Weights of a small transformer language model.
Training: a variant of Muon for these matrices, 1178M tokens, 8148 steps.
Each number is 500 + 40 x the weight over its row's rms, rounded and kept within 0 to 999. Layers, rows and columns count from 0. Numbers have three digits each. The size before them is the row's rms in percent of the matrix's.

# down: layer 2 MLP down (transposed), 1280x640, rms 0.0608, rows 1233-1279, columns 384-447
# gate: layer 2 MLP gate, 1280x640, rms 0.119, rows 1234-1279, columns 384-447
# up: layer 2 MLP up, 1280x640, rms 0.129, rows 1234-1279, columns 384-447
down1233 098:594482522482541438495419495544446566478539568510519478473470506529531487576413522479512486507558561515514501429451529462519510428498534595478499518513513492448463396557428484426429513567524556
gate1234 101:527430479566495433504544501535493435489560501453492455536495516516549461480481508483422468456483561491466558454396447483546499517524536525569513551446500562505513455473479488511539535493560476
up1234 103:481533505524493555521489508450481508463486511518593510512554464507495522570532460556507455514472461467499487594497505477518537510489494476447479601466472502486483577560515505520480512546524435
down1234 104:547507474482460501461510459476526449528496457535525550488511562545454461506554481558539577498418459508552513441557515477455540494560479417529504474575475496464493540468530525536485492513477533
gate1235 100:512479451509476485507524420546472515597483505503519508458534467559522492497575477513529472467486501551501532447475507440451472467495434547514546419531537525458466486487449500445501475470498442
up1235 100:488523474456540471491474534473511461486555425478549517505531508502546541486452467464391457555525488479482496570491448572453513590446468439502544482480557494524537509482555523553523549560509472
down1235 097:455416509464508512469577522548444493605496437472544522531464503498500507538478520511484380480466436570488467525516497504512517592437548480453509531466429507438515498496475505512540547420487488
gate1236 104:495435421557556463553527562548507486524483450434498482446532516520489468544543488529473409512516479495516517516462494521563495511574502535437587514492394497516535478473592532507454601512511516
up1236 100:474533497502456484468543462570482440520482504466592540422456445556432486426556448482379493479498466562513507571506520526488524554499452506521467518464455523547520489460478524485471513523487447
down1236 103:501548476502496538475509487528549493515472517507529516506465468491574560511504434505476470418478492508402471478430521535501500582559465512442483513497531464487486461426524470553495488545488508
gate1237 099:466506528540534469537470501496511517524526468533479558500523459492447553522521453539529491544413432425457507489573561538497557498501518509464533440483526469411482491502469445489474493498489459
up1237 099:462513494545568540516484499472454495491515419443450510531513430504524529518503455499561512477405509451488506496480552467503606534497489477457452487523454540463451496460492493473543481460476481
down1237 098:579496428442574466433511520511528514559501530527511460512515482462514512526577475511530466489499509504477518430519540558494551479527507508498475494533615491510498540474460453508502467439460485
gate1238 099:515545521566566470505484484480549499517529514491536510466555536564588524519434469530529503498526503485527541467533527454493468462465446527523518549458526460470504544548408508509522468460509503
up1238 098:503569440449545466468539497472506474512528504432513520483471492534506447492505508495507495475461509482415532527491483488568491483499488528477479530464546476567499500458518511458474579476491473
down1238 101:546526495552523446441463492480516449464533485444484489468458471536491501518560468477518548483483545526506484447551472471498480501490452509517494484442482456540497505512491571488521556437498485
gate1239 099:511515531493478478515446489461455439509534554515538475485458486533538525467506488518476485473507456462516444527466465467558461463466510509562512539536530502454524487475537432553462524537547541
up1239 101:508486546468489516511493490471475434539505468514523511525547493502606521472521478413439541491469450543556502550512507447489513497497561461563484489506498541512474509442491529585473471548614508
down1239 101:453517568527484478503526502552473509496505484449488439502487535502481487559487548476491477459591554516491597477415541448476463499535519471548500488537518488507520574507508492534543512464536507
gate1240 101:511503461444548454498495483531560527565544529471604570465511532489470444482523476495533542533445531537491535471410448515440557497507516543530538481440526527515498469448557486500449490544481469
up1240 099:482588427562478498524533458472449501494496499514469492427507574557527431536469556515441461511534542533444477551556505486589483511569594532488466505487499487519491508508440501444444531448508506
down1240 099:512508510528531519510481570548446455501492503458505539487542521512531513511505479481546458522457445471518445495482475458542539479462506508495499517490528509521469486495457594510504549494497547
gate1241 107:470488470509530466584532515528559512511531502587550494437504530495492489463510469499439508528509514461470460423507511495468492510538464513535499528464448515479529546507529529478509530583487533
up1241 103:505469452492510476534535504429558499491561519505488505500490447553507501545461448426550512513454461511456456537508481433554436467540383430511454537428551484485540467481474567553506497513447479
down1241 101:538542462534514516490512530506468398495537576494501520467471456541549563510564524457539499504519503468459504512469426485545516409526517505460502542488461429565521576493465467509490468514496449
gate1242 103:524555434465582453571459441481579500550472459487502468467498526569469456554481541488488544477494536496451478501514539486432498449495461548564511446472452478495500467466531516459514493520549480
up1242 108:505420508501557544587497465504484498504596460459489517456560487498553577519517493523441487619489486428467545498521544484464477503546591455472492521525544420520486493449502500550487486464487521
down1242 105:482543468461539493493490511572495512489506539455452548549466478458507469457521562594525449471468529456543522512444501507442498543456522426539503484544435478492518471487547534449515518463500490
gate1243 105:448512440553422504476493545512508484481546509508539548501506510543536534465484546491532493466485517511520485520491500493557478468427435487505541574500553476439492455507537530454491471544477534
up1243 101:489418538554496524474476461518581500468467466485494497526551483483467520487455535469549628516507561558568479475483446499482529517500515528507483493509422490514464490507485516515567519527502450
down1243 102:510505437495523558555487536529543488447518509558531486484546405527510486416466451435496416539467523531505523496491469553405497563521528473517536432447477523462552363554455509527476475525570518
gate1244 099:492529542478501466469460538485506477464581507552511556528618500519528472473513546445500506546493541529538478453498475573526474473494463512504454498441517539536441514538477572520471508520490552
up1244 096:512539480474496541489539491525468409555497505483502517435510506495524506470505546564512521528525472502567523535538501529486481499471548469540482432498443476379499399515539459453434507458531514
down1244 098:432538460549514472434537473434567503515458503480360559498421563488508525495456468554438515485504568497525421525477483538572494585470448487583577492511534505534570461521482449505479462425504447
gate1245 104:431553448530504525481457433428563480502528449486513439523466512491438458578510554489510462528502500489478465549462481514484463515599490609447492509482541592582479499468503537545469503498485535
up1245 106:448456486469558522399463452471509523518628503593520511511568499512521546517491482511501497490552486492480515504440483468482426537527497556432423534466497547493507479544519552541559471494496524
down1245 105:475475504467457504567467465471487510494536501531499528542501513562528470500485506489501507432535500498507447470512430481431494487452476494390551513453487494489458498535590536491498567484506500
gate1246 099:460478479551518569427495519465551495468500532472472512494532590495516506484519574424453508516555523536479482534557504331512520452416491521474514563495479471497449528500449445501528544517579534
up1246 101:411548497504403466509483517472502521412485506555511551494455532415502394494544541457477493511504466476471537511522521430566541508563485507527544511491422478537469478451489471548516528533474576
down1246 101:543583492426484467539459526490451451545464467500509487479483494529442473463538627510403571496580537430499523540509511523523524499493552459529573559548455556492575441501513488488571544427580489
gate1247 099:508473467531507496535490588421514526481491470537512513542472551514545513488512537477521603492485456464467432484525535557519489473437507486571579496513499473474546537489435536539472516508514474
up1247 093:540455568571545514462506448481584467515478504525452477504486430485474548530429538538527450480434484450543497454514447504514479510482437458545515565539446434471481499452512412491482518562512477
down1247 099:544480425513486530572502554476492479459487515381467437494526536427434544514474519540518433490457515524516506599549457457534487477499545476454481505453497462552456442544500578530457478523480526
gate1248 095:555563525478504502478508470482470490503453597489517481487449450445487463468489514489535499500521484543517435552527577501480492450519483536529508468466542470462539510408463545577448542496498516
up1248 097:485522500540506497468598482493460523494463555502501468455510547497565558568497559517504469501496439509525500487576448496507484509340541549501485539489521476497557467535582468497500536457473476
down1248 102:524489507496523499481604545489492503553454444496516484456537534508494532480436504496485539487477562402562538516509478422490459536469461524452453530481540497439495603524506462458534534482514476
gate1249 098:565518480518550514484517543469447497530467546536469519509506588557592523456536526501462531419495426495463450489482389564617466548551474549437525513504437450505532478500471470527437498444532469
up1249 099:543479477544569529508474552430456481469458439451539502545453485506541442552468570544532576451532493459518528459499521512524449465448557523461520538528573503569458492458540525499463564534537444
down1249 100:495490467474529481521458468467462477502491509476491474439526499505468484558526530464429503597525500526550519515565532528553441477506484452502542510463466454519483438457444512412534567521461557
gate1250 100:497466459597482438511512537504557551526509459557417507549517452487510532545402427429491494436446588501484496494550484513549487469429530429506464522488500524469421506480535490515548566550427592
up1250 105:505528550478510490498451586564490473445529384510395469544460504483439481487495396521569448558520470447408510517506455444517518475514536459428484496550453511434486458538512486563487472507418490
down1250 106:506546525499565427514488608539551533507510492526559525558540420441475513526487498543543549457529476466469494589542489467492501533500542463518471573529550516474499500462510508531596495503461458
gate1251 095:521486515545498440508491477468471520503472540546552486490501479487569528565441519497405489462477456466538562450566560429482537505486544467418436517444526528517522504523477513462483509565433441
up1251 098:551499460483595487510431497441534490540535446471475465494541502466487566456501505483557509510472542512468446531506468550483504524510466503464521516492480517465455493520478505489470525456486529
down1251 093:480559468581571508485505486531472539486534489472483478523528521531514524554494462536520593531515568536575537471535480576442529500558498483533508466434471589524410538531504570557487470514505520
gate1252 100:467584465490501473410513507444505517477510472473406496490508523521478557439561534522485486514525564559505562465476566483486510447436466452447484475538512445524466492462439553532566466520508481
up1252 099:460569535480510485518507472470498498494576534575494445492513460496551547473569476514444550532455503467520510461439487478516430508443443508510467514453496441483499558491492476453442472492560488
down1252 099:495480565535571417524465422487466423497551458499507476506553557490524583443475510512525501443563539506545505506471480533565510460509522493506485476551496484448470525475547488605541521513536441
gate1253 099:518425525439469457460548497512506443435505475469508494552502515501518451483489463504532486526554534538563494469568532448512565488466533461518603551521532518556551493527407542431473516489469546
up1253 098:492502462427550535420457420457435492452432481516529513499555531539439548463515474513474521414561457526480528512552487473492508538533606460531489508494458565518460476523522599481516481408510521
down1253 098:519475487499546492484524485484417523433481492436529522469480498553469477463525500495449439467524500474498463477516545465503507486525523474448492426506450434615529497474455484482452503505499552
gate1254 096:457524460490512452528553457483488524465539475491465487493494465514462527422504458515559468525500493508411538537536508471488504465430524482469491506460477522456536512541523509527534476529493559
up1254 099:482512411509446448568428531571402542564516439485530561522484446483531470499534535502464511516525511497483572517477557476436444533498485416533476503435543521497546529536552434555495558564528499
down1254 101:550508440481520481563530470493430538541496506443525487510523458488497568440533561463573529493520535466536460519415482502449527556535389484461517453439528466491535509450547569501504590534486480
gate1255 101:433444546519550512470503501464503465548518504491490507488525565536546419503496462436561431544538543541491530485492514510480474472478532528510464440460429503568519421490619594425520541500527478
up1255 100:498496466516521502462521490430447509521516496491499486528466521529546490534443560506533530489503548507491525521466513486555484539508500487518556512430562579489493450530463559484514428489536521
down1255 101:448474454544483519483521520420447502523557530456526557541526508557480444519476536604437495540534528510513474495449504522536494540483514463455512489546463475505494490461501485472500465518520587
gate1256 098:473515529478565476510544532552529565507530467525508525498501496509560479539473424509522475526533443473466495533570484523470412558456522461459473494487401405518503527469503546548555505490550543
up1256 097:544503481538480506445436566475558492519522544538483456565465491487451527445532488438493510521527490496482491500455491430531534423472466467547588538533464492481540559487555436517523522501440529
down1256 096:428543536487539385430502557495515507500498437474587487594597505454552457503566454506447466499465496519481485577546542483492553540479571475484524511501493477521465540472527523492570497483469552
gate1257 103:537530542462467548480477476416510461466553426563517459488554530514507521527476467546458482505527466442503560520495577537536482553438454437503517571483507468465466445428520509497514462556508510
up1257 098:463516486421472552494579541489530501524489587558500509547468512450560489463530442487499505512450516508480545463479497561446523540568511507474522468468473497436509450532453547493473549512485516
down1257 097:494505484482518448401451554469490387477541461534520510555488446520452482495533504533480387426506530619536471461568517529480561513530487473507505474531522516469459510512507535544496481563471482
gate1258 103:499505424569576434454521522509458541459558575473467455413469467534495505475489570527500503567524480522499528468496506499461475462539573477458521548512524494479501512479479514585520467439536405
up1258 101:514515488482520548476500556535475549509471499446512512473482582497519513463521510553429518423483500508479620422481485584579459478584526507474497445486585521515459470481498541456462507464593533
down1258 103:486455486494502534508520617495491496467487519550610486491475468496545513439494585479520492572526452522528555495521503510484415517499464481564545501469520522407552525487447409490500559489495522
gate1259 097:522488539552574505471571500479493487490522567549481474522489454556475530484455506435417500509522519522502413519544497419456515492449560439464503491468516497527466505452444464463511535528526579
up1259 096:427493451564485547499503538534498459538468562516535526528473479456437513462536431499556474470432513538505500490502476513537512487525506502498490601507546489491546461533467432457459486477442458
down1259 094:475482571542507550524468525506535419501481576463457479517433516578531567515518459597525554517462502472477459532497464474504471452537471526530425479468493521532401493485525565466515500464490567
gate1260 099:495559448567464485552434542558473488494578478444514476485513478540399459476520463551489512451441451472462452532470537468488496489472448521427522452461439386428467485498470483451490481469475496
up1260 098:466524449451491496489541449501516504547470516502484532502475487536464478471500517457541510517586486493502541449466528490543478533499534487549485560473559410544548475476439488507584496538514472
down1260 098:505493499403560508505508529439503485456532499433476457500483481478450540464475506522469572403488489477469511530511473542469448550512555483448508593490494502574489454466516548589518535520493552
gate1261 098:557532494564454444477567486472549544480521522531476488473438437468495533449526546525488449471408523553486513548552540536520498569477519509458582472554511473436512508474487500588512449505477494
up1261 097:526538487531478568495455515487515500496445521530432447593431487489562482486536479533456444470530476532546495443486509493562474485549537454507499459544488531535454497527537539440480556490605460
down1261 099:521463525515542559490472509449480558549523531488461465482428559466571561456466476466481556493490418511407512497541537462486530531530449557534528530512504541423432521544500482489481472422570517
gate1262 100:511517461508458525499537571474514568473486573526520432491489493532489460587489464524529542516469528516502477494502477483562461512488468567515504514513463511475517548482475460515550506528571475
up1262 103:560534572483494500524505515463449441459455487545445481534509500517506446541532499512452544489512508477523544504492483483457507417417562497499425496460523527497429468513428540462524547521523462
down1262 101:461489550509502550486520507545487476430500541479468465425494534498484500484466498510499472462543516483454490580505501441427480478450523506498456449487543438548465453493451565473495511487419550
gate1263 102:473582544512504541495456473503580569562538546586512551569538561459447527514489499491470443415492541518434528536425477592453511506532509488492482526474536464554528520483478491513525489445488432
up1263 105:461486549572521532509447479525495525515495455554529442562524532459385492500466477468466493489484472506454546513463506394447463545487451507506520484445400503512589480477514447485527550482568449
down1263 105:474524497622523465471478552552493487531483477526490535464537534526491587530579467583498475550547479536553550467456525504481513489591481526559458573447503458507552475569523500489465522488431529
gate1264 101:454527477495528553518554523539512569495567556562496476484476514377514542425475538412596469513567532512450510455515450513513493532451521510463528542502506520491491521460503491524524490532415546
up1264 103:517504540481498516456434511458601521527462510593460517498470482522445515481492518543532507505454446462550517561547487601523534475517521441469459488527551492493440501514499497506522500479576430
down1264 103:537464487508455448499504467477522446520501472522578607520489488535480511476439493485488519574467459542492501535535505495521519428495474535445535475466450454521498531527507514577446413494504483
gate1265 099:498448526428444562586474489536549503522478486532526503454564524496468529509391510494534546446475517515526499552517568502481464499525444451523485476476504487459445449462521505552525457447379535
up1265 099:491525422583530517473565516461515531515511476446519484455523511499602532535504515457481516564534540471497461439423485531529503469476466504488516470522578533436537499556518455525520526497540479
down1265 099:503533574478435444478490493483468495465567481512509491457505533482497546422566535407551498540454493472482495489482510517513494518489498517461527501510492508511503525538446476526480542486607449
gate1266 098:507500421472519471479572511498497503494447486535462485512505490548461559477503556499439547395535528580489513430528489522497543483477574509508464541517458538453483540478474526557444476521512534
up1266 098:536476502470527527406489522518499475532487511461512544530442482517530492499532471508469475421510496548495544532521520506493500471501532501553526541540548489536548486491553530454524505515549493
down1266 099:523461489474485523499426514498521505480482484536494500486591485512478467503573494579532467492480481491559487512577525547594526439488547514548533490456505410466533467523466479523538465452502482
gate1267 102:500525457478470486524469514569441500446483528518487570486538494550446465571535493441501556509442451581538551545502474496505484449515486545490515498527567463424519491503496540449527516590417528
up1267 100:441541480572503493460491457533525548568454447475504550486464557527532500567449529524520502562513567492496421437484541503525526532513500531519448490478476496557519432483492482445470447418506499
down1267 100:473552519541432502454577480485496574535510481474502522573443517482506560517553491586503505526514507523422470485455439415528567480501543481532468515498498473499551510489519487520476508452483453
gate1268 099:533473484502601429446519539512489523529533524500511560498490546516574520410539487463577527469533523409473529531485573454446475518537477495454494537490533560515488445473482517499508467452502537
up1268 091:566498532484550464488499482509460529526422533475557448474527512512518486488547614539500505550470509524518495525531495533530531430520474469508517484483474482491497493517547457523460503563574465
down1268 093:404414607531473537465511481523525453528444476509510473512512539445521502482486559506535512551492481444382515541549487394539523531467487443529514464530501486493551532523516461552519477521425511
gate1269 099:438476489550516591458528512462494471514543531506511534523477444534488489519566442451583485509535508545579487503564409502582502519550443504446457477542443522590470542435418542527502467518538455
up1269 097:492523515509436561487503468566498464550490507447511520514492461508506561439447527498400473468549552494440433477555531511512490420469478544517500439486521497475573523525479470491438486524545492
down1269 097:564448547574493525505561526458509477491527500528495437544500466492535512503558503504514620518474473455518505539525461544541459490503470373511452482543450431576505401451494552483447454628475503
gate1270 088:486503454470507471525477430498471534417454534543510520526501482499500535510456613460530446463435472481514477470516572421509432466519529574587427507564491551529543486467481485422500488524546505
up1270 084:441476521520476484457535512488491454491528537523485500484531577478528516552588490501468465476595485465505508548428533495490500515496569518461479451378458525546494490516466477476534473521543497
down1270 085:521461514485501528523493573508565459582566489507477447549531470523542491452495453490494445515505483550482502483508457463488523562477515477447502516428536468473509488438549531506507573466414555
gate1271 099:469535466460548548597483517457447471467513578485474499471537516407532524537483475526550554594454435552459548515523518498545458478527541464545584507536470516522509423486497547470475492549519549
up1271 101:483554457449525561524498571534497491382515468451462593496422516555486448509540471520499522498588534488460505514502469488510476490556465452447593426442495546439594461508552489449545555496516514
down1271 102:417470477475495442543488563462517505520547486498482483475462499434485508496537499476532497515485556452525499543478523473535452519443561459533479444556478463397533495509505440479433543543481499
gate1272 097:513528600541499539403458547480462539538484518581519474495544539513532603529493481440458447433496490441523507527524444500474573499445506495505583525461399476487449460497419504508476424471500520
up1272 096:485552465462531514502470503514524550527466548521486511434505522471479518517481470492456476468456530465461535444576535467466488537504415516588546599521473524511480492523530490469464491556467529
down1272 098:487501521459492537546517513542459545538517444612508532428458519481457509439422437498493510398426558457506525492467488497509528537498500488499511471560482515540558451479539525532445515459495520
gate1273 101:484566487428486486600541484474505465491510494505574482487580493605585423537527553544500489518509557578466470530613490533437551519575585488518621525471471477518546495496529542512503497457561502
up1273 106:555540479430520542542506486425501428549533542536508488485509583527551532545494559536514508427561488513449464516552459520479564483571460478448484539453462510528523500513504490472547497545510547
down1273 096:474453440417547513477538522483504520557532570517477502505547522522530471542479431494507494505498559512448493514491545520519494587533536490470479499500466459450509534471490549531557507509530482
gate1274 097:500476543487464512475454543413512494485545451574488508589522496517479509488538549598552547482534573421498437435484387456521508488484508454519455440575523498494488498461469534534467555477463491
up1274 101:486429561512570518511495465548485496545455527521572518527440489507487537482475485479437517418534479511490521535501516475510472483514511513445462471459480529505487426490542427497522426502467464
down1274 102:513516493542445507449534414507555484530512551512517540426555523529520495535454570474502432483515494543532536457552493516501434439528551515456599537531467509534490450484573504526496544522528545
gate1275 099:436536570421515604517487551531421498504547425532491510466561477571476493503511533554529454505427488545532498529486456484477456574502584502516513513555533563506539483503498485514533526499499536
up1275 101:516427566456565528448551498438515516521475513465488493474525467467486508534515494443526530539523546558529535453461517467531565491442511524498524562491445493498467517441453556529491564508554537
down1275 096:504472444519452415514517479569489474557473438503536460467458531437497449452546467505514454525468514518533545556482485473519483498484477445490497555512520507407570506520514508459557439530421528
gate1276 100:480458454469546487509552559510437515535547510489551505494577420473501478567429530545546524490567509511518507490527492547508547497492469490470442533532459454526479427398518508535455579538555499
up1276 098:570511580395427514451480473512520511505553478504493465554528604448591498551559492435417569514526416511462562501557529535535500520495513440543531544464444510573512526510519547494458452457429524
down1276 101:477465557444481411530492432474577498534492536510519558564472476477467542459520504527453523526585471545494510521626531396515561538425481551455564441485481547463547513465539518442513520429526615
gate1277 100:534486460536552503455470528551493477505425500555445505504549567509464450458512477469492489481570494478524461493514463513482481417443550426473528453476546570516460501509466450493484538506549532
up1277 099:543514545551553568432469448598478502469468530460523484587574429529517451430544441499496497472498564481509548536518471499508535466542482492393517540514491459474464449427516523497456512541467463
down1277 101:438575450392468502397493518427467507471471531495520498463549539518471458433451488492468504487436454489552478498538449470523547525462502448473472509478448539482521499478498424437564462488448484
gate1278 103:588542528522477478512528549482525522537562478534476504527502515481495506520511552531479476537491504409456507530492580512544489499427517448472458452609510548552481507433507512497472556534505495
up1278 101:549478407508502449518519452476498468440420500475553515487531502525501482494460479515556517511421527475439596478497520460510486524439416495479498460526513512533534586484521467514515534455506582
down1278 102:492483458517493542491536517524498457468456510533450474475482472497438527464425514538488471508426564454529615510531478481481474546496507596485400442468518545586420521500527469402437473531543543
gate1279 102:578556494541508486492528527492472519479576509482446514525529544568474505482560554434450459552470461465517443535509467558499494501430525515474502428443443515553472495534458477480546488514422433
up1279 101:480549448448498519526511408528494515464442553463460463549492516485571467587551471414559517454564447547478500502516531529525515464441518414461474482448492468583570479522529445484548494380494449
down1279 101:502557455495485465515527525457506508509437502495437458449493502498534497508490449449494535476477494517474532496507481479527469465484436465451474535529517502430511437538453518539521468505594571